config.toml
head_dim = 64
vocab_size = 19489
hidden_act = "gelu"
norm = "rmsnorm"
norm_place = "pre"
attn_scale = 0.125
bias = "none"
warmup_steps = 200
schedule = "wsd"
decay_fraction = 1.0
batch_tokens = [32768, 65536, 98304]
train_tokens = 405400000
Each number is 50 + 10 x the weight over the matrix's rms, rounded and kept within 0 to 99. Layers, rows and columns count from 0.

# up: layer 2 MLP up, 2048x512, rms 0.134, rows 1785-1797, columns 128-255
# down: layer 2 MLP down (transposed), 2048x512, rms 0.0682, rows 1785-1796, columns 128-255
up1785:50 66 59 59 43 58 36 73 46 45 28 59 23 47 51 45 58 45 62 39 55 54 65 54 52 30 43 49 48 50 52 51 47 45 58 56 43 48 44 66 52 67 57 56 47 60 40 56 49 62 56 41 53 68 41 45 51 53 71 44 49 48 48 39 41 53 56 35 47 54 67 48 68 52 36 57 60 36 63 56 29 38 40 60 48 36 53 51 45 57 45 47 38 56 40 56 32 52 59 60 62 51 58 56 50 54 55 52 52 47 50 52 50 56 40 69 55 46 59 47 63 48 37 47 39 38 40 30
down1785:48 35 41 70 42 50 38 53 52 38 59 49 54 55 43 42 48 59 36 64 40 53 60 52 61 47 44 63 43 57 40 61 66 45 51 45 46 38 51 51 40 66 39 62 57 53 56 51 47 43 71 42 53 40 67 48 58 30 41 43 51 56 32 48 47 60 54 70 37 33 41 43 56 58 41 44 54 54 55 53 47 57 36 42 44 22 49 51 54 38 50 41 59 61 46 63 34 50 66 50 62 35 41 52 28 35 47 52 61 46 55 45 50 67 48 63 47 49 49 59 59 54 58 56 40 45 55 37
up1786:45 51 26 53 50 54 31 51 56 26 58 57 51 54 54 64 57 57 59 46 57 59 59 34 45 52 43 40 45 45 68 52 69 41 30 45 55 52 53 52 62 47 29 61 46 31 32 77 52 44 51 70 49 66 65 43 60 43 35 37 57 45 53 38 54 51 56 45 52 40 61 57 49 53 37 56 29 43 42 70 43 38 50 45 64 41 42 28 50 52 44 57 30 49 46 52 40 67 42 54 50 73 51 49 49 49 52 47 48 56 36 44 47 39 57 57 58 39 39 57 44 51 49 56 51 39 48 37
down1786:50 41 47 44 54 52 49 56 53 49 60 47 38 40 36 45 54 31 35 56 56 54 54 57 53 55 42 45 43 31 55 49 52 54 55 56 42 45 66 43 50 52 43 40 50 34 34 41 54 71 64 71 47 60 35 55 50 66 53 54 70 52 63 48 39 66 70 39 55 57 51 49 50 45 41 44 57 59 63 50 48 25 54 64 52 51 58 43 52 52 44 45 37 36 51 67 33 60 52 40 25 52 35 40 57 63 49 62 64 52 48 63 62 41 37 36 54 37 37 49 43 44 40 59 58 52 36 50
up1787:47 57 70 44 57 58 63 44 49 46 44 32 53 65 46 58 56 63 58 49 41 49 59 45 56 45 67 42 58 49 52 55 45 67 55 42 52 42 43 38 25 67 60 47 52 39 42 52 38 57 39 50 52 67 52 40 40 45 38 43 65 37 52 62 47 48 52 44 48 36 42 20 59 76 49 64 43 32 53 55 57 31 63 51 51 41 62 58 55 63 45 35 52 52 64 42 61 55 61 46 35 54 48 48 52 59 46 70 49 39 57 58 53 33 49 50 63 64 57 57 64 55 56 61 49 47 27 57
down1787:38 57 59 64 43 42 58 59 42 48 41 51 47 31 40 44 59 40 49 42 50 54 52 47 51 50 45 59 55 46 55 57 49 61 55 55 32 56 22 75 61 54 48 46 58 67 42 57 44 43 24 51 52 60 76 48 53 46 42 24 66 53 48 48 51 53 64 49 56 40 42 48 35 62 36 44 49 53 50 51 59 49 36 43 49 27 55 61 40 75 46 60 77 43 63 53 61 56 59 54 47 55 53 38 47 46 38 56 43 31 59 36 62 41 51 43 47 51 57 44 34 59 50 52 60 50 44 51
up1788:42 49 40 48 62 33 42 46 52 47 52 54 60 67 53 65 44 52 61 53 53 43 46 71 56 56 36 71 58 48 43 70 51 40 49 55 49 57 50 49 61 56 44 68 61 37 56 38 86 39 56 52 36 43 67 44 42 48 41 46 45 51 45 29 38 45 43 35 58 55 56 60 53 48 42 45 59 59 77 69 73 41 53 46 62 55 60 58 51 51 42 40 59 38 52 55 60 31 49 52 45 53 52 46 46 65 49 33 49 65 42 52 44 57 54 55 46 56 42 58 58 54 38 26 52 39 46 43
down1788:46 46 62 62 63 43 31 55 31 41 58 44 50 68 69 43 27 43 35 63 41 62 47 53 44 61 35 46 61 49 43 54 54 69 48 49 37 51 55 63 62 63 49 46 55 43 57 43 44 47 58 51 58 58 62 54 46 53 77 54 39 69 70 61 53 48 50 66 30 41 53 56 29 21 61 59 43 78 54 49 53 48 41 66 56 35 54 52 41 38 32 67 58 50 44 39 55 37 47 48 50 66 49 45 67 46 41 70 50 34 48 52 41 30 54 69 38 52 57 56 67 42 46 36 55 48 50 27
up1789:66 71 52 53 46 59 47 61 56 54 47 53 46 46 72 44 52 45 42 70 54 26 49 50 50 65 58 44 54 53 44 51 54 44 44 58 56 59 45 53 50 36 52 50 49 49 42 54 66 53 57 53 59 37 50 29 68 54 46 53 63 34 47 61 46 39 62 37 59 42 57 52 62 59 43 48 54 58 56 46 45 39 47 41 42 52 49 28 56 35 52 51 63 43 64 44 58 54 72 61 50 34 58 36 49 47 53 57 61 49 29 51 40 47 49 40 60 58 48 51 42 46 42 60 48 47 69 56
down1789:59 46 44 46 38 46 53 45 56 58 46 47 52 47 44 58 68 48 35 59 55 43 55 41 56 46 39 48 37 28 62 60 39 57 58 40 44 48 33 50 45 55 31 53 50 42 58 32 49 51 57 51 50 50 48 47 59 45 44 49 55 47 67 39 62 38 55 60 34 37 52 64 64 40 48 56 37 44 61 68 61 53 42 41 46 46 35 66 43 59 40 59 54 45 52 50 54 51 43 61 48 52 36 40 51 36 44 45 48 58 55 34 54 59 45 44 38 55 46 54 50 56 56 51 49 46 32 43
up1790:49 54 46 73 72 51 60 41 44 59 42 52 58 59 57 46 43 80 45 51 68 43 33 47 57 67 50 49 61 49 44 36 43 61 65 54 52 48 60 53 39 46 69 45 31 67 51 54 42 42 39 45 41 54 46 55 52 44 44 63 73 30 37 41 56 68 45 48 41 43 44 49 54 66 50 38 67 62 48 44 61 41 58 49 36 61 46 45 44 69 62 46 52 53 62 49 43 48 45 51 50 48 43 43 57 41 49 53 65 43 47 60 61 65 50 55 71 56 59 53 71 56 47 39 54 33 58 64
down1790:47 37 40 50 40 42 57 60 44 41 55 31 45 42 62 42 52 43 40 60 53 43 53 62 51 29 52 54 40 46 41 50 48 38 67 42 52 59 49 55 69 57 59 52 60 46 65 56 58 33 46 36 43 48 57 39 55 52 54 41 58 57 65 46 69 52 35 55 47 49 59 49 46 43 56 63 36 62 64 29 53 61 37 47 60 46 49 62 58 56 57 47 70 48 47 44 55 42 42 48 61 47 54 49 57 44 34 59 34 49 46 51 47 33 59 50 34 40 59 46 51 54 28 39 51 52 61 52
up1791:44 47 40 52 57 46 60 42 56 45 54 56 43 47 32 48 43 59 42 48 67 53 46 43 34 62 46 48 51 56 55 52 56 64 34 51 61 63 41 50 44 51 62 57 47 39 50 36 65 66 47 40 65 52 57 66 47 47 40 48 51 58 28 54 61 46 52 55 30 53 40 42 59 72 41 53 60 55 29 33 35 33 58 36 52 46 65 62 56 58 59 55 44 47 47 42 53 48 58 53 47 51 47 62 47 63 54 47 52 58 50 67 47 71 58 56 57 55 56 44 61 41 56 50 30 48 46 51
down1791:50 62 42 70 66 54 51 75 46 54 74 64 45 43 43 46 46 48 43 50 46 32 67 46 33 49 61 53 27 68 69 59 69 50 45 41 51 54 51 51 50 48 55 59 51 35 65 41 30 43 49 64 48 47 47 47 50 29 54 43 34 55 35 51 47 41 44 34 57 29 57 38 38 45 69 54 43 50 48 32 44 44 45 54 64 33 55 51 60 61 56 58 45 39 48 63 46 56 46 34 46 59 54 44 53 35 61 53 50 58 53 53 61 58 43 55 60 55 73 65 55 45 53 40 44 52 55 44
up1792:54 43 34 41 50 45 78 63 51 46 72 44 32 60 55 33 60 43 49 68 63 48 60 45 75 47 42 59 29 69 46 50 54 50 31 62 41 48 56 64 48 53 69 56 51 51 86 38 76 55 47 45 45 42 54 49 45 54 36 45 37 47 59 36 45 47 49 61 68 35 54 52 37 54 54 44 50 50 41 58 48 56 73 41 42 43 59 65 59 65 31 48 46 48 55 43 61 46 49 39 55 56 52 61 65 51 54 51 47 57 64 57 50 42 57 38 54 49 48 60 36 58 38 37 64 54 32 50
down1792:43 55 57 54 33 60 65 63 52 47 51 51 47 33 45 46 68 51 42 63 51 50 41 23 66 41 45 58 42 68 49 67 66 34 61 64 60 33 53 62 23 50 69 62 65 50 33 45 68 75 46 53 36 46 39 53 44 49 36 44 40 53 53 49 48 35 67 40 49 46 33 37 62 36 53 43 40 48 41 52 51 48 69 50 24 43 49 15 43 53 54 66 49 60 45 55 33 44 57 50 57 54 52 37 44 31 41 85 63 56 37 55 59 49 55 49 62 64 64 47 43 49 40 52 63 42 26 68
up1793:44 52 43 41 40 39 53 60 53 50 24 46 39 43 63 46 55 41 45 41 31 39 40 53 42 73 47 40 52 68 60 42 45 53 57 56 45 39 64 48 60 46 34 52 44 40 38 37 48 56 62 58 46 54 34 40 73 57 43 49 67 63 45 31 48 47 38 66 57 53 33 57 46 63 70 45 25 47 49 57 78 47 58 57 47 55 45 36 44 41 51 39 58 35 40 52 54 36 46 55 57 44 43 49 65 53 49 34 54 57 70 41 55 44 56 59 40 35 42 47 56 33 54 55 49 38 52 61
down1793:62 32 58 53 57 70 58 42 48 42 63 50 41 40 46 64 52 44 48 53 23 52 63 60 49 44 64 60 46 63 54 52 52 39 41 28 49 46 30 68 60 60 57 57 47 42 58 48 70 48 59 60 56 45 56 51 30 60 58 58 56 48 46 31 60 40 41 51 69 40 55 58 61 61 42 53 57 67 61 42 62 54 38 42 50 33 53 57 62 59 62 47 54 55 74 41 59 64 46 49 37 62 40 57 45 47 39 47 53 46 44 52 35 57 48 30 54 49 67 50 41 56 47 62 51 56 50 40
up1794:60 54 57 53 47 56 40 44 51 46 63 50 29 54 38 54 63 46 60 53 63 46 63 36 57 62 39 49 48 51 49 74 63 37 40 34 52 40 41 54 19 52 56 48 39 33 57 40 55 51 43 55 42 75 41 48 42 43 47 19 43 46 49 53 51 72 27 63 58 42 56 29 52 47 42 50 45 66 59 56 45 44 59 41 39 53 45 43 68 40 52 40 60 38 62 57 57 32 36 50 50 65 40 49 49 46 48 43 35 54 31 44 41 50 44 49 73 65 44 47 62 47 32 35 59 69 49 49
down1794:56 50 46 71 32 60 53 46 41 47 47 57 54 62 59 47 52 44 74 41 52 57 52 58 57 57 50 65 54 55 66 55 47 44 43 62 59 37 49 58 59 46 44 53 63 61 57 42 59 44 52 60 61 53 60 73 51 48 50 53 45 45 46 61 53 61 40 60 56 51 46 52 56 41 71 59 64 59 50 60 53 48 53 58 51 42 36 29 55 39 44 50 35 63 66 66 40 43 54 44 33 45 34 47 53 38 63 55 44 50 44 38 53 42 44 43 67 34 51 56 62 56 47 44 51 50 51 49
up1795:43 64 37 66 71 42 47 64 61 31 51 52 60 48 46 58 47 58 51 50 27 59 42 37 42 49 46 29 40 53 47 43 57 64 33 44 54 51 47 47 46 53 43 55 56 54 46 40 57 55 43 61 62 69 47 45 40 59 57 49 48 48 59 60 52 55 40 47 40 51 36 38 52 63 55 60 37 54 48 42 39 27 56 40 39 45 44 56 51 47 55 53 52 32 45 49 50 54 61 61 60 68 60 70 43 50 67 63 67 39 69 33 55 68 43 51 32 36 35 53 44 43 41 52 57 58 75 34
down1795:57 46 54 43 68 61 43 50 59 49 55 45 53 47 41 77 39 47 47 40 49 62 55 38 66 49 30 43 46 37 69 53 41 61 46 53 50 43 61 56 67 45 55 58 55 42 66 75 50 52 61 51 39 47 53 46 29 61 48 35 41 64 38 44 61 39 41 45 32 40 55 56 45 32 58 40 51 37 67 57 41 48 62 42 38 63 58 52 61 52 59 65 70 43 49 56 44 56 68 59 61 48 55 46 54 44 61 45 51 51 49 51 52 34 42 43 71 45 43 68 55 52 39 53 50 49 51 40
up1796:66 53 39 55 45 56 54 42 52 57 56 49 49 56 28 62 39 37 67 64 50 57 55 37 41 42 38 52 59 46 53 40 41 51 56 47 61 35 50 63 37 44 60 60 55 51 46 42 46 49 54 58 62 51 55 23 46 60 51 46 49 55 40 52 48 52 55 28 67 61 52 52 63 60 41 53 51 55 60 45 50 74 51 27 25 72 68 46 42 46 43 49 48 52 56 66 49 42 63 41 41 45 55 64 37 59 52 43 67 38 49 64 58 52 58 52 54 55 77 32 63 42 39 53 53 52 53 43
down1796:56 39 43 53 54 35 49 41 45 47 38 53 51 36 42 59 38 43 53 39 39 52 36 54 49 46 63 30 57 43 49 59 45 55 55 52 40 70 52 26 68 54 52 61 38 50 62 58 50 57 38 49 31 45 39 52 24 41 49 53 53 57 56 52 50 44 36 43 53 41 45 53 29 53 48 51 28 56 41 64 48 47 48 43 66 56 56 51 45 40 56 47 53 52 50 62 46 42 60 47 54 38 47 60 49 59 43 50 49 46 52 58 44 50 46 60 48 50 48 46 56 58 62 53 43 44 40 51
up1797:58 43 48 55 80 63 50 31 31 47 66 50 38 52 43 32 30 51 62 68 41 54 57 60 32 42 51 58 48 66 64 54 47 39 46 49 54 57 56 49 52 57 52 57 48 39 32 61 62 54 39 53 47 55 33 64 46 51 56 28 45 39 53 70 48 56 39 40 42 61 49 23 70 66 76 50 46 55 46 52 31 49 60 54 66 52 58 61 43 46 58 55 38 58 54 32 60 41 45 48 64 45 54 60 56 50 56 63 40 72 50 48 67 37 58 55 43 47 39 47 61 53 50 57 41 47 28 46